From a checkpoint of a small transformer trained on Wikipedia.
Training: a variant of Muon for these matrices, 6638 steps.
Each number is 128 + 32 x the weight over its row's rms, rounded and kept within 0 to 255. Layers, rows and columns count from 0. Numbers have three digits each. The size before them is the row's rms in percent of the matrix's.

# layer 8 MLP up, 448x160, rms 0.138, rows 165-178, columns 0-159
079:124151104131058130117103057089122129146099062131131142145095218123172138144137114106181149160101114130180109142155109147060172147132085154138129113123117131122126076073148092134167136095148100105143120118161155125123147098092080103058092103117113146106146112156072187164138045157147130143093159068108106170223131113116124146112159114068158118140102121137092118121092166100176117112110145165173097149095184163128151143137099110182128190124130169114098108084155157153075150123101072
102:133094118140064101124156135079115094071129112119144133137102132097078088100074089196130126150145127115140132194151154134175123147108108166123124146079142109113105120176069129142162123164143163097163092066118142104137124148161068144134143097062165072081099093086151100099153167145121110072165106196091176092103050136164155144194124167167124141170178131165131117109149133077147161122117167106149140151093118087136090111115091141155098118150158135147044111133130147138101106083072068
087:164178128122126155122118162125169141167126132126131115143141130138134048173099080083100110111122173130125160070105113162179076154136117094095148098149080107064156120169143088112152088104111159109065162052139100055145095168181119073130091081121095092110116130114110118110199157107100121120085094145078092101080155191132099097123123151122082111113120117141086094099183117129160131108156081126071122138146151150090133050134124153158100143136139100119035155157100164103091122123140167
107:123111120141098163089136116078112114128157088121086112166127154105082124076145113164137161144128152113114125086106098129093136083121089128156125154099095136161135135146157146124163169239127135076152126166107129158185119143058138174080142123168146088130107105116132147166075199146110166161139093049156124100209110117134151143102107123155051135158121105163136155053141137077159154146138125103158140111155114140078199114159156126085067121184118066077154120123127169133129127140109192
103:114151108115120189079149136121086115140098142130145167127163152151174198156106133160201169091111138094158101105153083123112125141120107123121119145105105143094116132105086130193132077146142106089137141125065089090169127174142065109087136122101121085136177127054147093108127153134116179112138116134097091144132098066124142074071120080121128146079102152129145116125167080147172134126144138091092133162172171079154103063093111172184151098155148111079171092093113178183193085183095130
110:128100109114156161174122127091134139134091119115127120119173067151135055124152149083139142085118122134172136125079089117051080110149114090140186146152173192117180119137183175139092128111133107103109188157157102138144182131127113162095102102077129079135136161101109124175128120173175167140132123131096159147131146146179124135157152144129157138137066115125128081239116142125168154179131131061155190128159061075189130164118136142186145166143168116129118085110068110150150120125140162
094:154207162208169103121149139133108132123127086055124081097143109130104167113147112128069083109144132120085158104171144120151115117125087152106127175153122165174116063144122191091153109134116162088134139149134117103141132084073094112140105104129144084109101134152091115068148124113113133079171141110113140086105138161041095102094148143120122143157135126127077113192145156082207135165106130150138128113128173192114104157057165181122136058163140070130163095158136134125164197129163114
092:167147195123092156147181100136178119118178105158104145107175165153136124047156128171077075150160116138111147072125124127118168119172052105167115107117096156115195162175147078121187164103129131066146148153128130124104155127109119116109177165032132130111165105140115147132172098118123118136139129160107150073135121140147130049153145108126123156067114145133129102140128073202135116169102090160119105144153111173128086117103094132107087155164147097108133128145177157057060172099122121
102:134142139038176095201171158188122071104150136121113114158129151106142173148070097109131107110168139106168106162159133149151163123111155139166086135095107146170159145086099144130120149170149103175096176113121116115128156119093173108117172129119125127100080098110099120143062095102141165140151136131204147159174162164048128153127098120161122078148100179115162128167102101158143149181126120096201148143147105168148135133087106134101121064109160121099078126093130126141174211059110167
092:063110107162084111150093144159098172156136123117128142095114104195084076103137157131166138125129143132131200124062170203134154119159138095120120080145130172143171139141091115044102128151112119133104153096206077087169135176110100163159140109118122161110134124111079148172138084103106146144133048089128173130181101147137159106120130129157083102119082187123104147140128131172120076191161160081115171089106151096096151156149097097100150162135130179153133174156123118154064146131179155
090:165177126159155193119160132129154124094189095167135153190151160125139168105152131126083172154121072171151102080161114131130087039137136185129162190116099154140102104109119079142096105132111118116122156125144113068165118170099119067149130144215066077145137148146104129142094137079123191145186114087126157112108095120138089112153152099082036102132118134085141099109110120144112116094116158144079166136149123112110116174162172112119162094089073070135129137125081113141189111118108130
086:126104131152126119116065126119155092090162080166143171118129120150150138151180106121140099088097150160100133099142136129186151122121055111082122123157181173132110102109114159196091120143130117147154127106146143178154150189079112122149152178104190117212074104118092178092087127116082170145122102073046105137146095090100153136107136063123122144174163135136086117096132136134101189127055120139149083103125111164166118134092155160145093105150134135119070135131060188126186110172162145
100:154080091184089073150150154064179152142127120157210139088102106102169057080068104148150090140193114048113097194114148145103141091166161188175153107137115164141092130142117134147143133159153076116166112159082150140139049108162106135143113098086108169115145140147127055112141152095141170141108142087156129077130130167089196088142121118111156158135128118142117146142196114093124097188142161098139138140107149129136105152199124137106141137170147122146123106111153177114082104146128110
092:171158179078180125071148120148131102106122093076165114126067178137108133185079147141167159162148072142144159122107122136121126080117124140132134111144109149103162135139100096108073174086146133159155147063104069181155119182159099156150117102106095116165153121127118132112173100098181120141151137168127104159101109067131153183111152192111125095161174163164151103171097123158115094091128206143215129111137174095179135111111137131141091081198168137159085097124118128105099152150153070
# layer 8 MLP down (transposed), 448x160, rms 0.0449, rows 165-178, columns 0-159
094:111074112103135095093119178045147119151145116172145125140181128096126147142170188125128131150116093155150117088164144065102158124128117120078171178092188147162131118159126111113127142146081132160142176118177097151198191158065152060169087098101196133148114138107108153163097130106167061147147150144102172133110126061079129107133135180162156133153099133120128106175136133199114076116104168152155139124178148133174085155074132067106183081133140162136121167125127129142105106136147105
094:163087121104126101113116192176075141095071100126095096138132131139097120126136147081129136125149134155104070097146151115168137098124138136206173171130103144127166127081154132061124098116100144111144120114091081131133139147090124118066140096138119121112161136175112203146137097182076100172164106117157097074130184151070154073114156098165156072114077110152135109116150177192130111080162159199169090122100122092150225151158149127151083136097129118118132080084093160109124141148170106
100:136139143115162089120124069080145121124141101066114104144067140069125138123125110070119074151160123070098151153153107088124187121113137130172146150136128100080112136167130096133161147112126112160133140004145161165132143139078089100197106140161122155162121110181174117129117073126084149148120144100102125114127031137196191078148147160176126053137120115098146158119124153113115133133165133121107132181165172130128120071083102111127140089157118113177113119096118109200128156086151130
108:093088133097112149097125112207202112090150133155143156141184122114084200137196125122086129139069185144072131160062085101149168123097152164154092091109045137154110103094097110127147147126129147153092102115111090119112171151107131125110132110094141084116131070122129119152157079146135158089177149151142191123147141148084160119097143158114121146162112074095160095148176075141164157085138152138190068105088120114068118158097133086081105120129102107146123142092092139087130114161155064
100:173131164170140111152141115111150121102182098069076132160122134073162095166076110153118162095212115114128128094089127108140101152160101095057172129124070093154100129119100132120187148107125151092201120096188156148048093147121122144101104071138105107134086145145184102108132128083147142143087148118140113190108169101151102136121074065121065086121144152134154142148140143173106134129183161111123119200121136113093106138141126177094067130100135170123107183141133113170096108084070132
097:123128160177164113108130134128128158144207135179131153104105115141110157139132201120146105122116082079130138104170087135138124104149149136079092163120148098113124129140079137151177103126067130190119131078158139103121129135108083091172164204119111137167116105060155143128128142130101111096075074181139177167094117144062175175117091108076151120113108140125146170067146137121182068160177203101124105145078181151107144118145109089197191133100180147145134149118085128133091152145105162
103:190147154159128130065175109090170131134161106138127139085169117148136119159096116149145148160117135120178112074159144120120123176061132164062170097121134130158104155156145121080131113122111116174120192108121183146124160114147072074197120141127103164094131136150161092122115154080090172106106121176141140154112104150164145129138146154123087176073131107176130102197165123135153180150118127104196134168065161070091094140104107087171131150150078131177066161149196169132118183102114098
091:126109111155134164092098128152120071148100109126076153151117146115119099105077118145145186124150169162091119126133132113104126101146138203107079148120162117157186140106183131202106126154104118160159132187136094115150136104177147150081111104087140130095107065138117102199091120128110121112159065150118153129119165097186140122133094149133125137120165161205069093045163112112133120152146081139167127163117118122115142139119071113117104098126236116102124075183125067102170193120172104
098:166125090094100072083126123152153175084094143130146128116106189178135098141170159097181120106153085120102055172135230147108149132129147123133112079175101114147078153116159049064165103167106112132119096145150074162107140171154150167129126100120151115079125131144101124104133195128165042149161129167114163121086162103191122174164161115112108107097112165134110085110155092093094105131042116133098117159163102109142164150168121135099159167139118146096124105129162093087105123114145137
092:190189118179153110104173056137118180144149146079090102146119150210137104143124084165094121103100106136096123119075108120149143168124136120133167133103135105115100151174193161190070076111093117123119109110130162116137092084151088082123124178114110121135052088105114089136146226088142123144157152140152137143090134119144124161159138193131115113148146077141143121190112071119152142076205111098149171147175145142138111100168177113130167144124153114178080103159116156119156144164146101
092:150115148083041049093164086107093125174093174127097145133088128146109139151136119121153164094142107128110156164155155118128182145163132141136104129123192127083120138175156138117170159128145119110189121141116125179177054113133120196087166126091131157148181107105120139106128139162110097081094128147096211151022169156160054113149084135136100084117136112129141107102148101094114104173120113104161096166127146127066067094098132123152131110109156135118139106064198153137118116165131121
089:148188125157169171168128102119103119153140136142092137145118097161162126083101127142173191114123094098105099077153106114096144064117075147127047148128082122139130134154106164184165092169149108154105083155108065151136089102154147085116079182098116137082123058162115129126068100125082127120141143184128189132158098172129114146143052096134114140094121091132100119112169116119154089110165140142122171175171168182226166117165128100115123130109135156081166101119106084087127129132127073
098:201173136156070070186096135114119136155143090158180135109042175075117074109133139103071144114085091162130187101129119099149101083164174116064188155124080089130166112181149170127205110157112178130194104126145124146209134099089137134113092144122186090117118136138142096127148132130107134116126139180112095108197126120124134111135138189084114080147149159110153152107154133126106091092090127070083138101161129103153119144146150130153127145112166124151100149130192119159151107126151150
093:176153151132104151130098072062148153124094131131100148102143147071157098105110094115111124161114103138156148223132123103153116114120162125175182120138173125149086164163115152162183120153108098108154081153147164117128130103114175101141130124118124167088086098078158109103102140157089109096113079146141143143212140152132064087111114141096134120079135090110083130078136195183148127092115137119124177178166118141120114193066163093199129148091115179140106122186189142095108106096195112
# layer 8 MLP gate, 448x160, rms 0.134, rows 166-178, columns 0-159
102:113148090151093157146208160098114163121142115106192170070087109083135126164103109106131112129208131010105106158098128120126149124130161135132114113112141142130106118134144192147134132016134106132190115144118187133116129135131164098149139137091158149109146160119119102114101171131121162113206125118161137143151152123184124138133135094152130113125124076175134157171112163084140166204133158105082148169122112141103092154064115143093086107154121079159104110112154185074200138123120155
097:210130114093136133151155132174186073090063124194160081116073110143181105170106140088091109119187088143097134165114168178158127151121106158120177130124057076099240114115168162113141081106120136073092176133113080091108137169198150090145128084052140133098143161123128138103123097081166137122085129110134136141105145140129141119096136184181084152142124093119104124102127107139126144136101106068107145117134155106103091135129149137153117177102094137120076154110141116098125076148141113
107:118167069138089137111133088099158149123137133165111105131174105126117095104081129129155079123152126127130195125114148120146118117107085163142113148123172099127111162174143108155160136195099136113125129101064145169191155178112195103146106130136173119119119122083163196152139148124147144141124148180179094171155144122071115152174147162096115138138138111108110129034034133152114158115132101094101061160144127144181132163175201059136179138093137126084166160069173125150127138086118077
098:203170118132146177102112131168129174084154119185187076153163148094122111120108108102140136149137067086110108156117153144166103120084186133124081180119122133156153099130095080123144116089154131113154201112139156113143096096103153113116109188188079126100095071130074137147086125095155144131108159141179126135133119147138198145197132143151150177163114061121158141051125149046146149130136125125173131142124177081120126125140190116118173159119175148100110157105127053084093106126108130
108:123185182128093081118134173131116182142192127114161128155107080088106123143037192143123172122070091101072091152161118133165102131142068117124097091164118098074111125104042114151116169137089168142162124140068091120126147142103130144152093132145101123126137117141134147167174050179059106107148093153131129087145145138108159101138089160102143116122121144157194148081147126140113159111052169135134122148114139112120086106172112144111144108118160142180110085118153099061146172103116067
098:097145152162154062179107145109045156119105137073159021115107178143107141100110124151080102128161147086071197147097180125162143089127109112135129121200165149098193110155100115161072133175177110103108132147168096134153140105130086093126092106141168081158185095154100144091138078119118126130114151111143098146150149167069128133090119112158107146157136140123132166143114157155109096154105162170157143090177126165155119180119088126147191092144122122072085117161102104125171179116157133
098:159108117143137128159058125118111133141115112147150109133163067105164113099137138137130134146184153172118201131192093124147126080150141138132083148122173138106175114098180123136162153109081122133155168163132109108191128147075094129153110127142111138078177123116120138167116131162172108125208212107103121141171116120109203126157152143143025125090128159155163050064078154172174167084138165138154143151086129144103124115126102151155128140114196180145089133107110160167189113145144137
104:141144124144090088128120091098159167160144127182110164122143118110120058136191174115149105135111111138129105089109195097113149145122115146154116123105134115133150109146181124173129060147120167136142155124122123117154158223162105180117086159194154112170150166109188124188166138128095073120104082151125107074150153136158133143141091123100107145115087112117137125120158097090105111115109159148109100156132164069098183104159130093161085203179111163085142133092089227092107127213125093
091:114156119094131139126135136124158160109148129121137122148157109103196115166142150096077142151115161124097124118111141079077129097086114129125115116140119083158124074150087140163180112102142122131124080106087166121113078105204102096145209136140123096114122163156111103124070141121068156087075166168185107179133160167104124149092058133171119147118095090127088144108130184145170159113091110176057123157093108115164152157109113170061079103147156098110119154038184132075097138107179086
090:038091145115106182037121107066135167133100063164144107110156143120101095119139123145124073139092108122089084080111125116144100078122088127137166193116133060181147140158140200093152187162122098135115107135159114116164099122118140104160109142101141133146121140097095088078139139127068089084102137165177079096144110096159167125151128113123147156154161098142121208095160139181119203092147086137162116107149147122142187161093168114103122136109128110143121161100127145122083160148197145
088:089161094125098137167089090158145106118114146112132072145160103161099140087118152220162110089129122143119098176151135083077103115135131147118160121138089159115061136125150092141136083133115127120144125152088154076204192099124140117102175130168130156173138092174107119195144113187120138197093115127171105136165060091093160137095182113105149108118077139133114095124115160129163102087221110072148126109158102140110115109124104148141135070127075182116149122170180171064132164111140115
105:107139095128145134150073166135153143153159118169129182150110131155126165127120121087164129138099128112103148172011126072207157086150139100173089071106122152142126080170130122095235143145132110100119180102116096127135151149149158098152145126168086151116097149184148130126084110091135162094100133117127098062140057117105037161090116154133087167138106140095115165139148167109165156110113133171143154170091153121129149133102131099135137187158151076130149140118194128124181104125163096
098:146133083138116157166076141097147119117056184116117100105128121098105180132167158081137147134163095159114137211108141117155108142146183109128146126090094159128111104080103241121183114176141140112176085121125188105124140127098138129196130144111068181107135117143122089130103195054134096111108098153145134110139105109158128165150133110128131112144140146112110113125138100139133162074095070135103160183123113160116122167140178138111190164119097163146186136130194104136163147185149214